From a checkpoint of a small transformer trained on Wikipedia.
Architecture: rotary positions, no biases in attention or MLP.
Each number is 128 + 32 x the weight over its row's rms, rounded and kept within 0 to 255. Layers, rows and columns count from 0. Numbers have three digits each. The size before them is the row's rms in percent of the matrix's.

# layer 4 attention query, 64x64, rms 0.262, rows 0-63, columns 32-63
110:189166126125088154145133161088127183084113133152132116091107114077116186118135100109126072145084
078:188170162164131159107118155133145170095092146090151128095135107146144106123145154121057168123150
095:143193167118129168172108160087100133118091158163129136094163136083135135127185130146115152134089
078:154110134084084130162110075179139123147133105071101128156134144142140146069102133088190167172126
111:174136120168121191160165100122154189123170115101109109111125159123149127089126117100139125116167
117:119088146111157130104090111089170135150167150128134143165146141125156128092087061169072121137130
115:204074137081091076105106129135154134165155090170149147137141140158143114139101146084177081153145
104:135192181167101141097113187121088097110137141138188123130108139148160149152045138130114130174070
119:167198094173067160136121154107114166116121174117174112087126113096129159142181104104145131087162
094:129121090118175122111113116187147098151158134113150123175161168125142117127060092134166138111164
083:170121131143121102175139133078139194167159072114123101105118120117153159142164160142149111144128
095:066080118097180128136100157176140072085105145146127115209125133113084109148089093134157098169141
093:109119140066139137186145139151125140106116122147091112126123151098120134151137168131164176174121
114:120152132129172144102138129105157180178120081144115115160111217139120110187042116096141071189128
117:136063097101136114113105174109122116108109145126152147150124092149086139130149151082112128106123
107:132153118163085212113112177138181175075109081150087110084117171075177143083111127162114116120121
120:177176078111175120127097148093090104137111127170145143141184093145160138152163102097063157139109
109:112099046084106138184132160120088218119094094078156155130110119144166120108147072182101110079123
118:148188107175108152143120106129139163138115176174116089120110098108064165131071094126147115153114
105:168082149110150120152100124153078114157181136085080107176136182138113087116178075149111152124155
126:173137166109197152179111100133107115131092125109109139103091178100190081065186161127096067181122
110:134109142084169109205122133119150111114203140133179136127124168092107086152106140126211137096110
103:073121134151167121093104092107120103206163059134156118088194093121142135065130138141141174199093
114:114143095128141088101125115149132129101148134158132070108080180107138119171127134100078057164124
111:068083153104121157199152174164110098121126103136141085078149106148142150096099096128082183177139
113:103126144154074151121063103140146049133106133112071155100095099084163123091061119087158144126091
114:153169149165155100132146098098170105114075140142127109143116106123127153171116095087148104083104
125:116159084158130140129198152152104108175131099147123149083090140103136122110170161119143060071166
109:209108203136138177114038177107164133128051130127161092142121128164121079155127129107161140120088
117:075173102103167124156136172110176052122114148164134171119136178136140043125088123131137161144096
116:141111159091101211087139199093164146157081091136164161108122102106118173188125154156152133172098
117:135081188145128104114103098147112127176142124215128041080186160150149135127145113125138132096131
100:104108123116087162075137144169128148114099152163092120121144150143096139065151100129169179106122
096:065122094105099138099111167113128107174163173160125168136148118191109124123104125119126165163135
078:154157138169136133184079109102102137119139090153115097090121180118199164171150155130142146124112
080:126130139116132098079148156157142090175119177158127135149160085187091143135119106126093127162147
070:174190084148164087134086115122167129166107161111120130147110193076168144138127138130075098149090
087:117106155128121161060132114112159087160141132129182083095114077155169130080110126141127095145174
089:072103109107174142198090137166150165082112112079110154108119141109135137050114132156212142159160
099:098178162129085084049145126113169097116124104115142189151133136136076131118122113156161129164185
103:188222133160135137131140132135113172106118117128116092119171134103212182170152142135117079084104
106:112128116106091145087156175138148109077111146084099177123133157190089107119173142149126148141182
080:190155107137102111107119171114103119135138187152167181121086117146131162152152104139091082117124
084:108149107152166085134139050145105104171105123130126106119128145097192132128122133047088110091106
098:112096126111103077102116116135126057176116189147106172124157109145119100147087106082081165155074
091:176137124158177155154159131146118149155124115086077133171116119143187178168093144117063128109124
088:138132146152087141089147156107152160146177082163131176070068077151107180115120176171113168157132
086:108106115140115145152187124113145079122125059127102113182163116107088130085108108127111161119139
081:150078117106062143102063106103152106081149206100177102140161123145119142101142175169138113173107
092:156083124136094111109186059158173113101161094099126143071137144186165156084110111127123144104137
100:122102147139141132132073157138139114122141029202133155092123111128123110085123085126160145139171
091:094116145099146086139114176079083143138159126196159107121104090171170149110163092200111123138106
096:074058143059104122141166135106118159167074082127111144150067146135094156096103128097135178145087
086:106112188169181141106137099131165131165132137120170124098107129154101167146137126140103089166049
093:087182086078146180152127120162134160086145129141160165155142132102132109182093138125102089141073
081:130187064154134142143092109188129120128168119125108071141105096141099161167158095084077174159145
099:156110127125124048107139122220112180107138126114169140146117171139099132117110125143131134078188
093:174127149132234132172157143103110138156140105154147160140150151108190142145096151099077084135084
084:140110162156149127057140183138136150125094138145161163099129066145105155145140106082135151129113
084:088163124096130126182096108169123128172093127122194096137164097133151084135174124180124152117107
096:151100148093143173082114108169154150092114187128132175112132100124105125117129084131067184160072
098:112168163126129107163104196123140113165100098142113171114137200099123144105166131098057150104132
075:183123163181165106101095098117123161149122135159150110141102098166076151120165154085133144125090
098:079152089153129130092134052161147159131076179176078134143111131210078140155069110103104179132132
# layer 4 attention key, 64x64, rms 0.283, rows 0-63, columns 32-63
088:112141110093107110152147080148169127116113143140085156159127105164083099154116184090140131137181
089:088151180109157190155177155151121167102177118091118145126143115083146120169145128107176128101108
108:123108151156143177189140117103141126100136131165101152142129139055104121087160112062180133121124
102:086177159124145086146116141162105095159043102140101134137169062127176102087136117082138109124139
116:187104140172094121126129183125093085114183087150153164092086171134127122129104134093165103106173
111:154104134103083074179139062095105109199088145127105092185152121107127101129158116096115147155147
105:128116144119113146102157114117170184152188107124119179143106077101084169091136106144169105066110
096:094154063156138168159115132130129182119103083150136125145179147158108124147094141095140137186152
112:145128123087103174096143130094124122079166108099125070175113179075118135138167092133145210143098
098:121190120133106076139118185191118164119046110167164118136145100160077185157121130128129112135174
082:128106149129172134145135052090172116166102140085166099135149132157120116085100096081100149067073
091:122161069137120090135069116165173131091075142120212155141125135177073152122137065128109159153110
085:117101106146148066107104127126138103207097120098138173093181056209100131131126118092085151138098
119:140074097199070162142162147100101167110147120091117093115097176116054131114068118106117124096083
109:094126122115132096174131114178198173080082141105142183112106156101140125118093105153191144077190
104:150128101100086132147144114173157157171138119143103144141140134170106148193112101142096090147154
117:115146123127213148156114096121098113095113154158128108142077097145090131125147118131104172098142
097:089122085079106171130159037157086109122141133120151145116089110151138156095113085152132122131074
107:136123140124211119140082150104108107117157063088187094126156115185115137150145066155098127088126
110:128167165103116069121056101116094154149091109141107127174125152072125136096135136156107092161090
118:097117125111083153137109067182146101135132106104109139152151113072119094123152188110149155154115
112:109115102124156141110160137105094169137007117122151112144132165095122140142142158166160118096111
102:110142122116050138147119132094173099094060154148141108065122125144094146164134166139137083143128
101:177123084106111147180151182095162133153187099121094144114154115112144085079134164149133132106027
111:096160090112095207165092144120108143153147147188151130058163119149159188118112119151130118130150
107:103141118158107117117113164194102063153132125195073099108186087119146094169107065111164129162120
114:137155096185172096141106113128177131185080093157136055160128128129165105125100107134162110126206
117:118135152122127078142129074129101130158132203118114115126126089212148117131130137133161150114100
093:084102119182164100088177126087123115139083132136156158207104082149101152163080091072159123123171
100:159135208125169156131099109171105110189164158144126152089139177082144166186087116152171130101103
106:118125095154104136084128139129134113158076143082111140121098109139080190093151074141117138221121
104:166119108132142191150099105141132127048133106179112117143161168170078159111142121078154119117119
099:148128120118128106162160157156125118177163152144180140107078133191127158180139080159061130189154
077:133130143170145080172104119170154128147127116147142122147144157142122144170146185129049129168119
093:161115146138142128100142119125109128132087050117123125073117139142068105140151155087203181091093
100:089138107038108086162096121185148170097085144190159078147152133139105134143110082128142105185095
107:104120066100103073185098075179135140085125149115152152180148157139172148134123156155098108165097
087:138091105130154122158122098189160191153125136154084106152118132124184114108121096073119109082077
093:080071133129070060082153099174102081142097119173152129171103074140101135160155088132140155147110
091:159080108164151226120122152115120147172211086101123114130119124120111073178097185149113159112135
080:135110101169115074098058160090110103135142180101193171102091098157119098130153154171139170155163
155:135128146130105137089124169042119155159177131121136154105098096151126131178132169179053154154119
100:061170114108146093184127093128149107085104147109135082156187134157109126151087112129095065172103
096:177105157121136108125200137135137100126135116092141151112176126164075142104135094104177128087218
100:094153105137142100130057108129166147086087180153139113179137123146129170143096122197131152184126
122:167097142118177237094175090101109118089133098089098167068110135096114101111156116090162089103141
092:133148109097109108106125127033092145146166104140074139133067120160164125149146201136053115136129
082:141118169144127140077160126115131166136086128084117127113128073152114103126097102163203088082135
092:167115107157112147125155141121168145160078120099164167106093144086170108112075160124140205082118
092:153150156172114111089156184127185127121148173165134144141108107207154095208150140114087114109112
095:123097184126161103162175137108118153126127130063133074090115110111196124099176076144200109062105
098:167145116127141130086163092106093110141157117087108094118125106081090205155124168097115105107186
083:141163118138120104095149131075111130139110066166143144148099059170118205115138102157165132187097
083:201142130111156164072090137103082138083143085166089101158117150076165135119147086173096162114134
100:096165111137121107130171110108118107114128137146141094167168153105081084071137131094190152087156
083:171110099093111095129110183124110102113109084105086123055126162113140125126167184119204097069178
096:160099142082182122176142139186116089134169140133137097155104167140145130128149068120170140103054
086:117156100097166160057131093121163187081148079116098096185115150144076114137133102173110086124143
080:161153178090106151109096108115126111151179096100118088104120145112176037126117073159114104131147
089:170145125110139059125162121155083083148137104123159160180160139147126106138136085158135087184164
092:185100136132156096148120128058096144121122170124111106128098112162134092159076116119112183163110
100:156126169075164217069090100126186111163136096113085128114107056141067135124150144099149104157085
081:190173115113102117141085141134125151202162094140174120095120105117137094138147108078138131121134
088:139147171162083109139167114115102097063122071088145144097141110190145116088154155089160161064141
# layer 4 attention value, 64x64, rms 0.25, rows 0-31, columns 32-63
107:153135125136108131133127090104155123132164116097159111113134120062110131087059113159105115158142
111:111103157172120120103108086126193163080098136084088166077203128076120129143139147095117137036106
111:138059165121119121139118110089076150187130125102100144151088148198180121093154165083096143144117
134:138128172135192086096141119102100148129145078138158108120087116109144113181113099180167144169138
093:137124171089125197109079134190136108121169180117094153143087151103109103115117104088090096154108
117:141082079087130141139178122068140139144155153170153119131091108086190126101141090121130114127045
107:074080152163121096115148143137125156136161149090111134185153158128134088119160085127102103185119
096:109090126130172087146107185112139108132138102132111122110167125065062113094191156130149124183098
128:141089152105179086093148063152075182118093108123137123119118158126131126120110082116151198111115
106:114079107145073177146080119142109097075145138146181112083201137087141134114108116143141144157132
101:139104094161179168137089148111163126151145085075110189094166092135129228114100114139141127137139
123:211093125103081096089170083156134172133123092088117170127149184152146204078110171084120138157140
109:126127055176161176135126098128175094129137148112098101149088070118121120144186141121097103159153
111:086168125089102133191151109099151096099166176140146166147126202144179133115130124147157176074164
111:116140170109081176093126211165130096103079075093130160115113117103110116165119148191155142079138
092:118142117101149121074121111126161136186162148170180119053167137166130177114120102098161165128159
104:157076165097075143131105150116146112162076174062104178125198088134078164118102150102162127102127
106:106134099093172105148129179112129124112147085160197110148167107162140106159102158108111122138087
114:170199103079109076118178135102154157123122121097103154125139153130092110128107138079179122124127
093:102127141083169129173156113114102103177149210092135167166107085146139149115150140083160118165154
107:153121098154122129151117072072167114128154092112103075111161142098110167126112119195213134131190
107:145171092180087143145080098171171141092143112147121119099122134185080130184096161082161162098119
104:094138153129091148099117139228110128090132147138151215107151144116092165152157155086094173112214
107:122150102153119099173092143095084125119141145142171180156113167138090157118144124127174159128156
097:141089142111077082137141182176076114069153148110131098155120097106178128136071103166123201155114
103:157115120111111092169115128118125116135143069121082137152032142131132110118122112156093108169120
110:103093108103133097137171139127136101138135080150138130127145173077189097194184147139109111107148
107:145122150214115144145145082117108102092148140075127123169143151150098182077115164124107107061084
116:119115083169144120170098152102163160090173040132138115142134170083139116153062123092151166163165
110:155111169123123168160101160172091082097100132152097138101127104179154129131105200106114097201165
121:139129124102144124165184132161118155141086158122176150113176157077112113165104146074114183158131
132:154090141085145116154104131170090159175111099153098120071132171164106167083119181100136166132156
# layer 4 attention output (transposed), 64x64, rms 0.217, rows 0-31, columns 32-63
108:131149158167128118148162172102051114125123136107100094118170116179107153141133148028078136105124
106:056173136128147120128122096146162172152094160107107144117107060159145132148158147139121154086096
103:125119128044135124131141117078124137113089094096105147120155185114133074193167117110167060114119
121:133133140150167166192100140180122094120131139158086128123174114063132109103106118160088123129121
090:136118155116105119110123174145093144144134148103191125152137102134098149134068119117138190158167
113:132179168134143218115102136150119099191146143153202154128205111140105153147150132124104096065138
096:093065093123096167132163088160151137084105133139126132131142093144142088112121079159181100140150
094:137124116189203099186148107163119104143150143154159159169094123161137113094100146161115116146155
118:113122158122164134118147107100168169178087168126105105058082095157092140154113160176116076171118
100:193119133139149082128207077129120110114087114160146103137137071124160175156178128108141117092168
101:150152116142162128147200116117118098137172168145110187138084091159185100101177139127096149100160
116:182102104050104137144109097108108112182149128131181082116128070157092106146140149101115155106115
110:084158102066119092118116182117107125130231115172116156131107129130174179063124091129191137142147
107:148105091125145153105148152149158114102123060105181124132162145164136145169141092180101193135162
100:102153151198143126119126098117126121088161171119099146148126100157106098123183163152129137118166
092:130188061160154213101176097121137154086145090145172169108109188078112129174122125131085161141165
094:087162152107128141148142129110138137080116132157124156167079055107078120136176136123134165106091
103:205091138136091146158119109193161142100093102161079142135133130109118168061134107150120117137050
103:135142142135122139113110102136150123141164132066144118085071108131115143107154158134120131130056
101:194123103135152173116148166117127107119147112158152098148158112192142105108148107188116135185106
101:158154120143186088159174132120096149128130125131120147145126080147149141122166141140064125145122
099:132103108083101102066108128131106183160115108153127126134147100075151118041118172143118127145096
094:110116140155096168140121123116110110093140098162119138061083117121142144146132131110191214068127
108:146069151135097182176139152076168125098188089196127162137132108111158098154127146148169141118143
098:102079170093155136092145077133099115099085121119100087163158113148104131160134155106130186150156
101:130105173086195098113134162181098113130121142078158151180124119168104129136075102116151140089105
110:107107112115129158107130099169144182134177104089109123162110144162154115153121132127103122077073
104:098086099105120103191106107094112112160136103111147138144114103084104130086174117064128167127108
106:122074143098136096144165115115140119123098143126085148086157101145136150077173140149101121100080
097:184120120155168068129184125144130129112074178167127118145184151130172167130150117139207128129109
114:071146122100129151114151164165120116174156106134104094123123114091111178132141140101138117086132
117:152142087146140134137151141095087105202112162070137151133119091124067107187070139135150110121158